config.toml
n_head = 6
vocab_size = 22710
positions = "rope"
attn_scale = 0.0884
bias = "all"
init_std_o = 0.00417
init_std_down = 0.0017
beta1 = 0.95
weight_decay = 0.13
schedule = "cos"
Each number is 128 + 32 x the weight over its row's rms, rounded and kept within 0 to 255. Layers, rows and columns count from 0. Numbers have three digits each. The size before them is the row's rms in percent of the matrix's.

# layer 6 attention key, 768x768, rms 0.0205, rows 349-457, columns 128-255
096:155095125062144145149155155187116142112144139126143098127116080181089148152075139114139142140071142097088060190225190141112131156116102114198156088169096153180063146122096083078102142117113099161100156085155188165134087131151088083179129168181115116116121168175162111093052114174152159150105142081126126154160124127086135148150164124088062115126112169098181192187092156089110114149099
101:098118091102092134145201126128121176137142134138123082102174141156093166055097116175169133161144196151137070131144121166124178089113126112086162194143129093111094123155076086160087108139123146132102171109164139095180107104091097069205120194119114140165182197133150135141107106126153161099133165098072072181140080107126174110022142071154164132190141159096080137174162141120144165180110
095:115103094139194174058169116146121177138113150123074108152155188056112124118097180101134147073126118138115117103132108165088104147115189138152223056122128127128107122169136127090127143181134082092157105124081140194156131111096132113147048115071108139130098111145076157129092085134108131089126145098103212137138140087159104133150113165160141148121148133165132132117151139133112177190130
100:119143127110143130092089112115146088068144095187182120100147166106145116076119109195131143108176119121112127114148154070140104068147160092073130105138129093135118157159058146126173118196105126140105086141104206160144110120120180142149112159150167172106141098082105135122103136107144106174126128100155155163120177155153154094134130131032173138128156130078112144143135077108111138130169
099:154137100103129151146104139154178082209137137079141098140181139147127099178121141136130123153083130185118134088143150120167107199107145189167158152103114084230109132121118141154119090176149158150120076167079176133117121164091123145134171084137148136123141122077114126131151140079065129056089127094127088114168098109113169101117108118140128119110143134172180116103125140073138110157099
100:128105159134136138098184110149152106152114106134113157084078092144102101074086056107052119123126124107116166166170115101133110129137141034117154092160092147199150150165150170066151160118087153122127166093152144120105118116085059137116140132146090125154133142150167132140143167150180121152103096107102096110114130172125177147150135112103083142160094143131136141102060105110133115137116
097:081144149123118068123057087105145134138132155156122133097154138116163181116137131127206145126089092212109147103101103093115116127108133135095180165076142114180148135084171155128131169164171063109084158140175092173096066102164106129098149095127073170115140131118038116147156096090065107167160137188131096152107082125163136169133158140087141087132104095127159079139174147160165090128113
098:070120111184169063121112108140113099058180102188088122097106127105112104092099167110109144134124175153070138114168137161089109138146196154108172125116089124118133134164105103113102123132175081064094100127145085159196073132137142132101141112141098117161156130123166086165109188108166105166161109151146162154145142115145102127142085129148107124161093175122120108050128181098123088145080
095:140096132126118182132119133102139109120210143105173103155128153077103127135135123154098145132039096134143143145157091158187124073134116133099133124097046081160117155089144120164141151185151144106094091172135093130123131108190140150123122088114147104149123125152146070116133106130148136119092101073149180140160124152103097151140141098087128095064141113156132185142068134139168098085152
104:103090149174169106076083145134089140143103106110127147162159099145103223201154125145103122129124138166116111081123095126089088073130100143123144107109124126121161072145065122110093085120117087160135116098056097111168129091092159128064099077121135072120163153158105162140145168148141173123131140098154159123158097162141139128104138129119186112069126117138061115116137109179175097073152
101:136150129114140159128173162145084139111068114060165109136094189194103140114128142111107137122111144147169124053099146093106173196161090170124076091107134105123148159130127126136143148129072131129109111069121150109091076207149204122147233088128116110113082149121074108135055171125138083099078109097153176150133158172107090126116089157099107090113135098138103143083175138149097103136139
093:124107132127136131144143132021138113135126160152170145125162160104108074147134102098117123138134122118086140100125158143080078093200134159146114086184110150118106095134125156174155132129178126145134111132090183122097140141107187126181155102144182141142116086171042097084128102116196126186114132101152165168134117125135075093092115114111128059142083143195219083086068136132136100133146
099:142037105153079152109137139051119145129085120098114131203138116082111093143134079184143150095155143046140110073177150119136132173162116047138121155107127175091022131123139148173114132081134130133146099077149171148117125084094048119149140177134148143185136095148059142108141170120110082073167152126094172142112103179142124126153118188103118126119159128146055138092133122186145120149165
097:141166134091131106143164124071121109105125180129085164120087121161107096129048155125127106156116104122156166162164098175071115167104158097131146153147126117119185210116144142192149122145151118097166192047100144077114084132143094089091122115184137116090159118104102101120168113111138121186156098126084147131151102131088124168119142164128181105210136124097116133164129118158119165144162
102:164167130107141149106132184182191134154151133086107145161099138134127164124125170165121082145094207114112228069146125098086152179116114164132109149110079141138087173058114132166107162086090137124097131132147162126207144121131074073168155123157090094131078110167146090115140185141082112066115131152134173121134084144103077116133120168089150136157124110116156136049120093135142074124115
094:101121155141119198171151098142117070185112110111115165135139147101081115067117097087079229151106111157087106136178145100129143169144103105091097112112168114136097086161159167121144136065149136210125149163136119079094128136153133107139125110121092173111117156174161130168122140140096139099149116063113096113118144099073133161089125130160098087136063116135111131135110138070142184110159
101:077123165175126122124154137098117158132151136117133150106096182112171155079120104164164157219123114111134147173162125094182108120104124074160117122115134132114161115095177114105095122160147111084110110169113142169117159107130137136098148084127127119171149049081141144131149076128145125121118117064152102099142126149132169157121158144167118127138138098138077139087119102119182100138142
095:149076153086181112115144107128128154065201080116076166131116062130150138130147141146132059145164138174113140107118140090130126162151132115097163137149151198155157207158128195131073164174168123103156109156128107153154118114142128150097177133139157155137143159074159128084112139141123151145116113184087110150038155153129134181140120149104121132137135069069151137070100139157126115170103
097:134148089113131131147160121193118062175112133084142137102108096121100117162071167092081123105078107156140132151133174132163135110102162163150130072165108136164116150111097098125156102136108153077079188175134094156120093110152137083180121140133138134166154145136115093151079160117179112107138106126134098099168115130079182045122094176172149107082142140118087143121138117078148142114137
100:213176155136205130059134096103154148220102132021063178169104134089120108097189117083106142138115141175116112124085179175114172132121098153083127141155108122136142148050109120110163135138179090160119120163174148145092136178099099150139176113072130124150096189154174154129110187096131153123110151121102201116078177204086085118101156138093080186086148137093103090096107173152144156109111
098:129178103145087147093121175059180173145127083114112120111095097167086100072138111088152101140139087194157167161109182134148139090175174113145157086143176154137134181096116164165185107130118112081139087154137094063147152098089089105169169119188099106139138166122137055154115180117136067142146080122098121185136163137145199114122089095115075150158078140157153113109105127104110121133132
100:148073117160053192152101145065126149136163153184143119103088104149158171113151095143184119091145110102137071136177104093140084164119122080095172118137160145147086183124151084161086148166129155179179096090133165107148152130170103064148139109096109184157129076139070060078139080095179171168130125172121124137076155024130167110120150112117141147129096129155105091099171158173164160105113
099:116096147107168122090145200146027154143107108122174184167155129133166136099113134154126121177078122076112116132131094172118107100094121117168119164137122140144089145137101142101113081124174176116187163138117147131169165138171153157168114109147147150085133097134161130140151136129121045122134143100141078122139127095150115114133124165109120127149086138061169126140132092154158166111220
101:119114197146156182134151209121082162156161098124145105153140129099127082160130167130087111148101102143177074107089097138124121138136103084134162093066170127111112102112177128099125117154132162145137144068100157167101111099102128122121119176123116131093102106168119134109139095112108178072089090098152123168117116125061102102086104157194115091092163121118145137183132132135124083117163
100:178146115150081150167106082143170123204103122152142163097095100109134174128123132153105144172125090167152130150053157115200178099166185094103137129106139114160104129143139106104171165110123102155104118115167152160075092137147184147129171158121112121129119111162140094204085136127109127096162137147094103168148087176153135135094151076127152159085123113158178175166063125132078121116086
098:147159127178106099137145103123161101101144119082152111100134104137183164139171160161127193139144185143101171117148088073086198183165105144132138143164195123150155171114130169129188130154166080116122103109037115050172127119105137124105186056124082089120138207136109147191189144097141105155084090060073085094129144156198102125198129122185163102120125119142114129097142141138109156135152
097:143125107163142167177104059115188092152092191147020161113214158185114102091120131111111136086134096164152135081132103176106177124167111100126123153146091147094189098126107153154186153112165112135167102136148082148154113148140129132157136125122159113146095119119142127212125111190127154117118111126121169073173091152141126145156101158111151105107140118084165118097138160102120122155103
098:178170125131104137158173150195131150101087138112143153144129058075107151166139102163122126097113174156160173136136134101129118158171111115146122151081094158107091148123156185159120111095069178199105176118182124101068128175108113106118169138083090119192130173159077165154145126086109130120136174124118119125067106154111152095134118095139113158116125108095102110165084164095194169150107
096:068139175071157114141101128135105114144151175108134165144133111092130112139086189119123138151130063174119118145135103144195137151071129146160166156188172168106137079143139129151121137140108165121117152124136071174110160126106108137080125159139136156118123118077149145105112118091144146104126148145131100108182133064141083235086143117153097167146137106149147141152125132189120199178138
100:103167120123079089138105081080094105105088141185181138177116154113110172121144145128105082133097152088090134068171144102131136105167134095120099088145131187119105170113169050123096185155116116163090068098119127068144146134154137133166155117157111103068144155150130106119121119118113087122130131120122086116131139125127188133112158101116084115152139037165106154148135133132162109185077
097:149145111129107136127153159073174130131113173121114124109152114098130101183165136120121163145125132099114101114134105131142103143144117090109092160154125188131106131100154168097074141156166168100187091133119177072158145094131123136120159137127135131209107171081126130114184080106139114196179157096118143149158111107088147155138144102140123151161111147171119134146151162106130145140105
093:148111082138139140185101113104085127117115176158200104129142143114158129178153139131085210126155159121059134181082170142103124100120138144157144159163113140173142161151131181085114158108157163127112130128120127141130124122162128172138090196099152085074144133154124082136151114122207150147168120054116176113100129106152180096123112138124149095128121104118170130076153113139149154129096
098:152157134150155161173141143103177110168087106145113110209115108136072081164190177161127177114131151133119130144138154092094091151131074082107073051076097092114162131171126116123165135115151117177123176148152150143144137102127134127140148098099130115128171131064063138069131131122124127147119101122091111181054146132130102181164088126137112143091130149149102106085079167132146115120213
095:173109072121192097128152129156132137088082154121100119103078074110137171145133153100189142134069120153130157143134147134151190220131114148141123189137135051185110133153105146154107138147158151146092180121117129146097121155138036094198170161086119162122163174109137062136093183146074144183125168090100126166184119136092094127099169151079141119121184069131121151157199100119106163143047
100:112116100107116149091126156156141183139103091167104126175132085131143097117137065175143048143169122140150115155138091066195175137166187095077128140140070087156167155159109108116069139115051136139081147115128094125113142117191090150140157120098097112112106140086136133138194119081110122099097119125145108106129131065101139119079150106099148177089067092141144117108152102106156154100097
090:144128058038078052159145115110138154117078050167162068110105123155096169132152113138078154160080091165097135093175146174122148135182144162188139158158105060171087130174067111121119097115217172102093123131116161109119151186067163160192128104113130154136090177149102104115135176147132133105140153096175152125169114063170173070054116085120155134126134152080075159081151110093169117185153
094:130158147120148093116122132127134119104167157154104157129131092132139112162100128136100153077148137116137109157087086135116121111139171164135187183159117173130119180139117088142191114094104120118171111127099150146093108124106138114106143085160072192142132062110122062118097106120113156077166129122148163105204163090152075152181127150177165134093128092201130067109142169090103160124105
088:153128098131173077137091119148195093078149161144111119102176093132123107072133067098062065131073168112135132109155101158128138166105135156097150165127102137132175097149085084061204092134153084170214152137139110171139126106139106185067132083175115167188128085129087069103067108058130110080144139176179120056141117140166123132136124202153123139156213126137160116101115175108141166075161
106:175115120109080155146119155129134114121024090095123119161110087081109182121137101236164153133082164142131149133197108123138164128110137107076139147115100099168129110165134166147120181137137161156079127080122111111154193211098123150149138080101167136128132181130097166128151117173151120165149156118153088125116148069139163153164134140118179118168077156106097122130124131090147191160156
102:057099155162083098130131134133143142154158190106131132152103089100156176106106090151051167118135128155154106141148123179076143138118157128099157136165123128141155146196064117161110132146195194100121153072127112124079123093139131161147144085114139149117118110121150106103170100110133101133172220113113132139108210072076172124097121129190159156156141103135075172090117105115174136105173
109:127121143078128174124110140169152108087100104139092112106085082081098178092177091170099110148084163139131140138190161146051140120161114141060096106130058108163149171169117153108160126122145142182058104112113116126103123173136136181182077112123077119194139160143100103127125137142153123179114112133161079158114167141134164100158143151127122134142122153123095178119136096101145146125195
085:174180090116100133071139140156176122140141158148092031155175092171105091134137146086165121149032106090170086140123094122162173124135092127095106092129132166114143116135080100118138110102142153108111145136167127181183161143090183143114123153194137111188147137171135125120128098142167166131106036128084130089137110093158127134153097111094185128134093124125157169167166158113121162154101
087:084125111127120154138130096159139169169120093106115089082119112140091121123108103063113100137094128125156167147096164171140148141156142128142106228088151120110126106128054159134089088141111137140099133138166164133183157207106158098116106092132141052158129110136109113114165106131098168094124063092146085088113059169115130105088135112103127126116146170129172135105182128131163058162082
100:097128097140154163098149132118090105109167164084105154127109102143176129109147115091131204161129130133133094136106138156059095142092117079102178183173124110103181171173125091130085124135130145118129075108124090106109146043121112196146145069128121141079153187087161132078146129123186097124116207140147151147142143198100129122068120089123111111155157145179136108092147078129172185133216
078:070164153160064105131112122107145141137161114147137120116193148063173130130105140171181136121167114121121169109130124133120127101177090115084122140138173139164099186106095148157178116151093070112110145113090095099097098046147077104114124105099134141157147182114120149099130097193107145190125187098102116161206167103129070160150139096098149102165135093177122114142189092145128139075160
073:136129145117157140098093109123117109108084181119117125107123083163105123097162127089116192127140187136136158103118116142136147109137154147152161144093158144128122084075104094137095121188092176140089146158121123066124123194116111132200120106134093126147142139085153139113129114164120153162095029174175186158184148098157061164129062196138133142101165138184130173157062106032153159147124
091:157102160152122177171101159170172161071071106112084178104144100140117071133175137158053192112131098124118127140091096192125139129222135151170107203116113127142102163139160126166099156077091146163095094119102108124192109143137149115134065166196130133123097140127076139129037103132115173159125028130105153113186103121150147124162096087149124144169131170081120140175096149138150134170069
100:107148119117129065155197145049140083101137111174128148168167138185145100100096136099123141107215154198128124207091136081127162173146120115138099165170149114122131126157136135131146119125129083166154064091120119139127132127168085177099081140187149187098143131100154112146091155112157093146176155118087191126150147132096154085125134101142125130172129119134164129090123148149132125139079
099:170122164122115161104076093117055186195108089076058076196041229137087100173178131076172195093139133180188111105156164116112125104142114159161090139120110198095139128142117149113098136124089106077139069153093109110125138113037153140085137083110186121100140117153127149120108137127090140073079188173128087157133215100056142099112144163116141075146113074158103119134148149127114121152118
097:155139188116125090092119123121065141127172122144155144111127108135086176095114104163133132117130120100167136112126136127132151105165142110094129106148133124096091123091119158061134122091131096143139170108179132182108106087092210131129092135071142113135091055112138099132115115151145125158147084082141099129214140183126112149109137131134173168115103151160110076147138098087153153140176
099:171169189173152140147160091185136154133040104097170124159081142162160086095123123148099193138132109119113114082205160088152155116111186087160136106180090109138159095170149227127109151133093129129191070104148149152132125128139176136132132128074081168085075150198181167094142156136112107124105140134103109101158132154120104135087126121088075147155065240071157155116110152076148165178096
099:167131148171154121128109142127096107121174132142097160150131129134118120144097134119145148077134121101120141084124108140154154073151169109136168156225111121109114091159086155153184148096073143105129120153093186127092146116122153084102208128141151186153130101122122095102095139112056114141141108071154137123196116083117112092137132106219106152113155066105156062135118135107139170069127
093:137161155165132151169133169098113108129170161131137127154137149116167085089156126111118132081142068142119091126103151117171147104119119122148079086126132152100090107060178150156200126110099118101141170168145108137108117139170128092116154146101137118087166066070139133138056119114137074136112107180136147098163084189158120128114140139151146099086178128139133140166110106170159096133133
093:149152122157175125169147124134116116122156143145161142155136144181131137116100128072151103161157090094143124136085152123146113084097101107168123077092144113101133089103171103114140110149099083128162157181084178131130111150157096142093119203126185088120134052069157136140085111113094130115103156150110116129127074169144089157131129167098110103133171109148166112155146160121130097159065
086:043094130088118127045088118125163093123141185112071132117134078140096134133122103106128129121101181149092160109149130147095131136110121101095159147139127141143116198139118108088116127099183173130165120091141046141115106068140077150137131082132155184106114117147122105077131098123148120152134206145113149133122171060108143095155168164117170143115132148135124145147114056127188157089148
082:058098194112130049121115164113123111153118220158126132076157127197134084099135098111152192143118174155106150112166177135159099171124202120067156169105108105125133115125099134174154088116117135115172151130151181075103066074163086123210151127130114144125063154122075081128144167156157095103139138119129142145106128160135109133231121145070112106141202132160138119095132072114124070114189
097:052144142163100106119097079150123136099144230118136123158139140116172139132134081098132187078154155150120125101119094135077167129118111127137146095149170122128140115161127151136130124146144176133122114096108091128110092052138136165094117136148125138113156136091176101160156103134177139143153213170082166141079133125121119128167103133201112128134086101131114132074117120165150135094168
109:125154094133124107117119161115120162137134184101102103162125111121194031171110112101109134076171131114125097131147136146167132065173157122143173107135072147108129165124092129172142102125149153124154172105122085178086081059153128157107075152118137156112164097140149090107110159098187109128140156155085047141076214136096173085127185152125097113145109085177147138068112095150104133059157
102:082127055109134118125117106167163051142138171126133079171136089144191136122121123138129152171157112117093123111184099093108131088063138140123125092120086131106150122147078135174154191162094144181126127112071095085037157106146190147144053132118095158054122193116108125138146111128085090129114187171135096167196133110128158150140093136151149127116143136095123051152149111145120138135192
079:073121141142132075165112124122116072155127122092129172124110146105165126132048116155172113095156141141104140144110087086168091096175074121092146112146157191124118150117161116098118149165175079140149152108101053118129119103164109139076165154077205141095163116085180107128185098117159164127091152124053144151111163103138096070160160136171120148112127078140090142066122107170122141109117
106:215140104103126172127069098115101124175096130165118175115112112140088136116147139142107081141100079075125164073145111114127180143135118146209123170145093125103151129099179144128058115058104041126110138138123132104162106151135134174126133209134127114142113083158106113123117131133161182152138071139176143107140106107164133107110128116089156144095117139073097131219115140130117105193128
145:058110061108138069118106134101109133125119153112126176103134073091117126127143124101101091139145134119115141122156093139087130153141129157128163138147086102138139115158088137142127164118134136143130091075051071099092141048135074196195147099084115145108086191125093123157173145073185105145118221135119116143107171097075172139187130176180101116217104094118131106130105109083160090111175
102:049179115142185083128115141150117094141161123126128160184169132113119090170138120090097111100121168091095143172105190135104165131148132174149130134124057133172106100129050097126113132139153161163180181143120115135098103170119164174173115120093134128140100131099125106145163132051185114154127148099131143140016147169084137128148136147113126130094124108140106113126090119112137120058177
093:137115162071141128110159100045185159108082122096073114160152101120075123096120069198135174131140112173124123134182162149124180154145061140158104187109103050132131115174165140157084102102100115158099116096100081159177145154140146099098076213132129130138155189178151207149092135132175088137108169109137157126131129150091117141095131111088116126147132155161211145152178103105217110166117
101:120161103129120162168093110110120140163116123127093161195105146132136110163140139153098114135105133143136120152106142150114087105160134165092102082098114149078124069089108070139168201132146172074137104159145159127142199136143114188088117112127153108114124089146136051103079109124110178110166119121139173091078087163107158089121135107139142105094163116140144114137092110139129093153123
100:109132190109110072143107115118125138145077139122146134129157146137153166158164128071126105168128128154114141122109157093196086116176107118139063151124136127107162123140148123117145167123146152133156110096093099123169118131119054141125135141097206097128150131126126068189128146153057097145146124138138146110104145104147082170151133082202123144169125153108121153109106086158127129114088
096:147138133119101123134132149141109145057101214045118173121059134118143165071105113146208182096134122133120138108124139150153159139115142141105154099110139107128108143173082144117130121158091117125134157158096196196118114139076159092146142108155108098143178129115131150090173128087161148113106134073160090112148133159145178150141143134120197125145165120083102148166074143179083094137107
096:134157236114126191134092160075079139123124120133198139151087155123127068155129117118119184120110172156144139117100133121177191110165155136122083137150155149072153119144118118056139105163087165184092104179099126127154156129084149110147114094185140146106201126171125071084097071154103114125159156167106126113126187131198120143085145157087164102122156120150136133152134128136072145122145
100:135135170113175107159161155153127161136101170171160150145104137122139110125165114145142123108126039113101111102146131110129095081121131099075106095105113142138145147079199077064131153156073088137119172204102124163138083146153123073082121143145127134134104166118075096124106097147126140106138151181110098093114106114143137115129138107149168102100126147088135154109038157137127157089135
100:168051096165136097133151124097088167156126110138110114128069101109164153140125115125130168118125152155156124138127120095132114157154084148116100127062130164123119140128189119158114158117126080109070131118111144134172138176120123161059147127070104162090149148060180160096165135154099043071130112165134115127155044113100086085064155104179159114117142142076098172215098107149065138164115
101:118150190123138189062160116138161138151115144140104121136116107148083127106141101120179140102110127150086140111124149158095137132117163100119142114151148218093145132113204115166086115130133169145122108165151124065141127111114098115142106187094177122182143204155106166167110138118105193133137113110087112115144117168193180101100144145178169177124113181149139094163088167077132098131142
100:118130084111071140071159091116121142111114153082133180054161170121143141075130133156125151108131086107094142143160096087101063157146144127083125129117125154115150167129149139111167137105104158155069075084146144082128117156137098129148136150116100141099138163116132158133123047139155138174161153116095142067121120129088160141136145086141080129101116087113111083138093152135146133180085
099:161080158141188138128019122141171103136101153148152116118094104091138123139120096189103120176110053156104103082167106109076064157065124143120082137129117158156092092115111137109077192148129122129111144100173117112177132138090114113151118033085066159114149144100138115138122174112127118142103170135127126116148123073142087117113101108060088151126097131165108124101162170109118143196145
095:116097182137126140098105123095127116157155136142063111133127080150183132135116108103100167098110132146114099114141130121158145117113144126157119135156144096136142152075120141122132103140134159171095099144131144098143156170167109130148116101097137171088098124076131097136118132160164149174118168140112118194144134099094088177107165138115139120127150144142162119134138111109159135157120
102:132131073146137134104165099104109152092106167108103100148153131156158114161124101121124132139149126104130127180142161084133026145105121072123162146091175166114085116089151126152102147192094135142122114178103046115118119100156141117088144097156195121130156132150094120151115114133119088149172147126171105172134091096088181151155134112166116137099110042128147162166123169107158108083111
097:159088125144109113135176120112152105164084191144153101173189094143099084125085105149143069138121134168106117153117082088065148080098077120101147193104189084086074081109115108092165169128144168096147097130153129104139237092124124149152145126145151119135134160139092093163169104152175091102135135136124186083099101123110143181098221115165127112132144063137156106047095134093177120094136
098:130152113085045119159120068132174093124135127117146172136120149132172107115138190141068074115103154152053134142113165166075171163139111152116092122100098138113149157086133109151157177136135138113089103127166116152083147127188049140126154177152130105177090179160173075116117137143161122149097118095102158156108103121238099100138138121116082109098087065049130084134130136147086155151168
097:120096158110180175140083114128135120158123139167205122138146203110153121158131145111120113126137118080128124157126186125115182169107194113068120155114127080134109131141140177120150115132143172108121067105126119130103150130113120128115073100158115139100167143156148107123166146116132143100104112137105078104108170129144176085134068135080124175121079067101131097160110062186060173173067
103:159169168104155122152105172084153131114133095190103133168135105141167128103190124077121095093111138155139097151149162143074177180127140190156098173135112158156134139135103142085159100159129112151113111108099113119130089136163164121111131147131168110144075136170136096164120093134151167157136133117107076127191174143146137098107107129108112112126122144148101141149196145181181171078061
104:119137125053087169078162122107131098110161053091135117191149132136086148115195107156110132139080085133126132134120064121156191145187148095103141134135092132142131161154157070125142153137110152106129100174140165085082149085168097094146154132114114095146149128075112109168160199159179109104127118144094091158098117157124117096137117096103147117101136128130133142076087155139155148091169
098:140141166198122116141129112161165072128159160120103092203098139144096070149157104166052166071110144184184141180179145121158170134076122089151111122122104080113136116109093120192149174138113148110161147111139171165119156101099125062102115109190097183132190095180062136132145092118153216180139100138113155136129095152156181124115178131097131148128142147162115141084155157136102151124177
095:110133082183126123131092144072135170153188050111168098175141137104103104125095190107132100083131144187149102135160178153157154141212159142085127127151095128145111149149091056132043084129146093141094149101091133142101105135123149163184145082097139151141141126142149126160130177172144094090065128143133180193150153183112161075151136135112075138177168206099119094168150082073132163125135
101:158094077050099081097115162102150145173099136155099112177129070126114143190128104110067142140063117118078137095161120150132129137156167120138136124063129105133109177139100123127143142145122094099108168138120108164150152089116102131137122123104111177151077132183129157085100203133204135113116103150107097121102149139164146138053137109109094156106104139127134123136068085100162104105162
100:074129136082115131121200106130104097153166126104080132067101144114157136131110109167124145113168115125093144147139174125127151135124183092150097150156121108147194091117080082113168125141121051137183123134178156164096154167171090125186162147187082149176156144159104147122125124115113164088073148101105116149158113130175091151134054130136187160132073135094146154142124166109169117123148
105:170145136160137155167152136135140159144145092099170123143130166143157114130039065144116193089150141135107179100168147132172154153137147116104139119087142136107111153113059151094166138171139139130145119102131089119181077113130197096135123136080162112153190154095085119133194159181157102108159099143080083163113119132084160088121094115160086194196136148151083108156195124137147165152143
098:092122153120068171091096172148109132092135175073190151081071155081181154122157145099097177107167112146174146188110109169148123137171127079141096079103129149122122157103131132065143127145088174104117065113143113147120145128119159141082109135124118102093056107131118094151159119174102108109123132131047144123152139159096118138077173166104175169190096165145104165125074137107103193091126
101:142141087112113136147146191202101098160163101183047128144186127128156121098123154106188163160146110151133131087083098110124120086134127130114169105115145161081135145086147163104124174121121107076098147164159152148094110100119171147083115156095146129182132150118191095184128202122104135098095144132098130107137121164104170093037106128142103103219085117147075091115145108145152071075161
097:201205123148047159067125176116182118138165121154151150064106057129126126162074130109149169171139154130147137095110107129185070143191119146081091114117092078181090118142105146172172118088113169188145147141133152135109113127071161118164091124118134150113132104114084154122126165150085166157114090148126125145122091159147093068127122111050114133115153117149030106125154101146134123161129
099:121143117087118147180035119138155128116095147162110145125178141137176157084117151120186137127105084172156107138157128141126090102119187173119144106125186077087129124128100095180082105064136104085127129175184154158109103124105106142162134111132065135153124108173054116146086087117139097050143147167173161149068101071163130181120140165111100154100163140110109159112061120118080108149156
099:117095128102110100151144062094110171126125099168163145113082110115212128125097122085134119101137147163094123162199098091144134132148147185153187088156142196128110126164125109129144123106129147157144152133110144168184165114078075138136122140056130133101031142163168108176162075199153112101108115075101068077126111095128108126072135130154140139043139108090154102115118156108181151132115
100:174099102112165092151162136137093127149122151124151140178162130126139132151079126103139168152141094137096125138152090134132136170131120123149177173156073113075112064131110127191123150153123144096105153160153097084145137111090154113119124160102157083152087126061137142087118161125168107108122064151078138157190153151105114128154179105149144152125186061113125115164152110108124134070105
105:100130115161145153115120146147147072131065146083058099134122164119102123143124096105063187123120135092179150145139108105119168143163097173145125148124133100116158104186117113119148175154119088087199120170118101117161108113094175141155098159148094110138138084122141125111063175168107185172136127182092181115156110153131110134144120140119126145182133109128105099180173119134097125155056
100:163108117139146106161160133135181079099075106066081110104255156134130119099131073115151117124127185123102112095182169113120102170160099080130122099111130150141118116109142076162138135184112140115110139125127128134177155150124122106120119147148154148186151116121072172118155113134121191125141112068132201117137109075104174094098112108148148128136114083128108127190141105142095101086129
105:122143122149170100171119127182138088074180094137169148121110192158189033122137087134174146126145115180069137132102161127131106102143088140112115082154100067059164128139128103151157131192127126051182162102169073136128133138134123097163138118155092112101166084117091133181117082069170101147121084159079131160132140119157114156132128123136194145134139097169137111101170104136094082123107
102:045092154136107062142101143085055151098150143086110158097151150043123173126099110128129134084124074177137115211088114187184115074147167154130138126204108074094086136121064139128172095180138138142094123120135103133102074141089085125087149162112139123137119141131145130091113152194131155122194119134154110115141144155109112132137115139188115174169166100132070124099190078099143152132128
099:124121092132150099117138118108163121095132143136106146180100087158167156133091146107132105061110139122063143179118151127177151119124157147101132140150132148130142180123096164183077100112174153147180076154172215123104167101091198176175094120140076164133141150152100109104145126142143095081153130166132114094113143142144109175057193143058057149108117185110124108125127143102159164120221
101:071143122126150108130148141154094065099140115084202147138089209122132112136099135124103159112076088088159130099146136125167208076117103115164185147130145127180156124157100102162086129154146141141168126100079132113124136201140099151146125103119167117134122149080141083088187162128129128135133078145162163153088110127093109102189086110140092107166157113147127074145155152084168127102154
102:177151111112138083124120136057133119146121065217062101126158119098135128100127074152151106108150161155112095057122078154143111108116144100138108093172105081166080097151119138151136161129128179145195150117154130153112141171155074079121102106116128077089083110135115174164134195129189120039111121137115114116161089102131151077063138130128183158086207137118098145120072121114129116151135
100:093176090067167109092163157131133135163134149118149080180107154141140171184132103168135109156154134115093065112151088086132164135101133160121128103198111079095129093148153144115093105051153137111051171128134119153082105163101088124124117123122164106138126142085110092069154070083150145141123138125118171159145157094150137172147124152132152116131150060103190178134123129109115068097049
098:134112141109072155124209160188152138119122198128159116138127140144120143128150127167157110108124164114055101161167175114128159163124213129105217062099068136145121123133114126118100141135163072158138236102106078102082085126179083127120156145056135127126130169092180134127111108145139123153138123131087142099141101145115153134147167157126130129196082155082114136107123131128137133085130
099:150075155181152068096187157143074180193168134152136155179125123114122123085143101134180114166120137136107099165091099138157150120135118134124142104144075107052120163192118085103125167145126107115119135119089110136144105105157118149116089095147119088145138131170135173103129086082101154148138117151129066154111136138148163121138118186075159137098123112095108121162072164155132125138113
098:137169092109078081159073131171120135132124154173094126131135059125125165121150125095091193141161148131109168073160163107161130102105114162162110149092096130136139224117151098089177084114141125146153155121119187161109171132127148114151124139148101166153141113071160221115137167135194144139090105146203143129206131110153156157127154085096168133116139125140165168120070137074100109121173
101:116140067119139154127153126185117142115179125136137140111072072061132151164102108174101187113144091133123101090124139156108092178129145152169114147141183112052128119119133164107185173119080128144147177137163137197132128188136120144133121127120104135156197099163159132074083111088153178137121096186134152132091151110041087152167126127096079125107116160117139142149168157115094160164194
099:073110143092092142168105140068224126094149142133146067146115136130188083124106120092134139176165121118103149126096158162146100092139110142142129108130136192146147160147135122178059117124120121112148104118084142107114111130077146157146134167193142146143150162056115123138121115161092124161173103125169169134139149061110093084172086117154128144166095155208134107113137095148156151147105
098:143081128142123147095102122143141093139150141168159111102080179150063097057143126133170127119182126136170128100064186137157066133125105147112140123124199163074145125143120167101156071089124097137118181077106086126179125151165090127122153167144072077165132180176137195140139123119164094117126093134180064149155152116155125109118099110149154156157113119117081117084154126153088089110120
097:110104106143063112091083099124115109163173144184180131159093143080132129163085111106134123156108114180140071084184107105080133133114120165116176115190120139088158120068147134101100117060176152118137216150100141084124092109109066051085135181135150175146097118110112090081134084128155085111136135095128101075112102102106112179133143120162113133103125080091207142083083096117103188101090
097:132122084117139119168156139110060138161119165146141086167142072149162127175053151120114117169140170150119150165180056125127087103187103147103094115113004151158090136102115074144113119084113113126101135089097132162159061141154177115122138124144094078169138106157140187096097149115111138144142158146131148141128121107126109105144175147184082132121167120103085132169181085154208163123046
104:135152113110109164144086140116178175122097123047154134094109079143124124162119148126138097081168127112179143131146114170170143122109154175087152148130120147104148123184137180131155146137235182116137130167150117126075087151091157138127131120119164144112069084051139178102133208116160076145146093141082106144196093106146170158111069141147158150159103157145087148131124090155120176114126
100:117153143216120117153067148152149118177146103173099196104156179141169109099095138185147113182125104138146070074092116167166190105127142134127116162152113087095102101118101125117127132177158136160094083090123132161146108094112153111153101138156092111137167087069147115110086170163174173097138164135124126152164189116192068108138121134173136128104134151101117196071151100118112158168118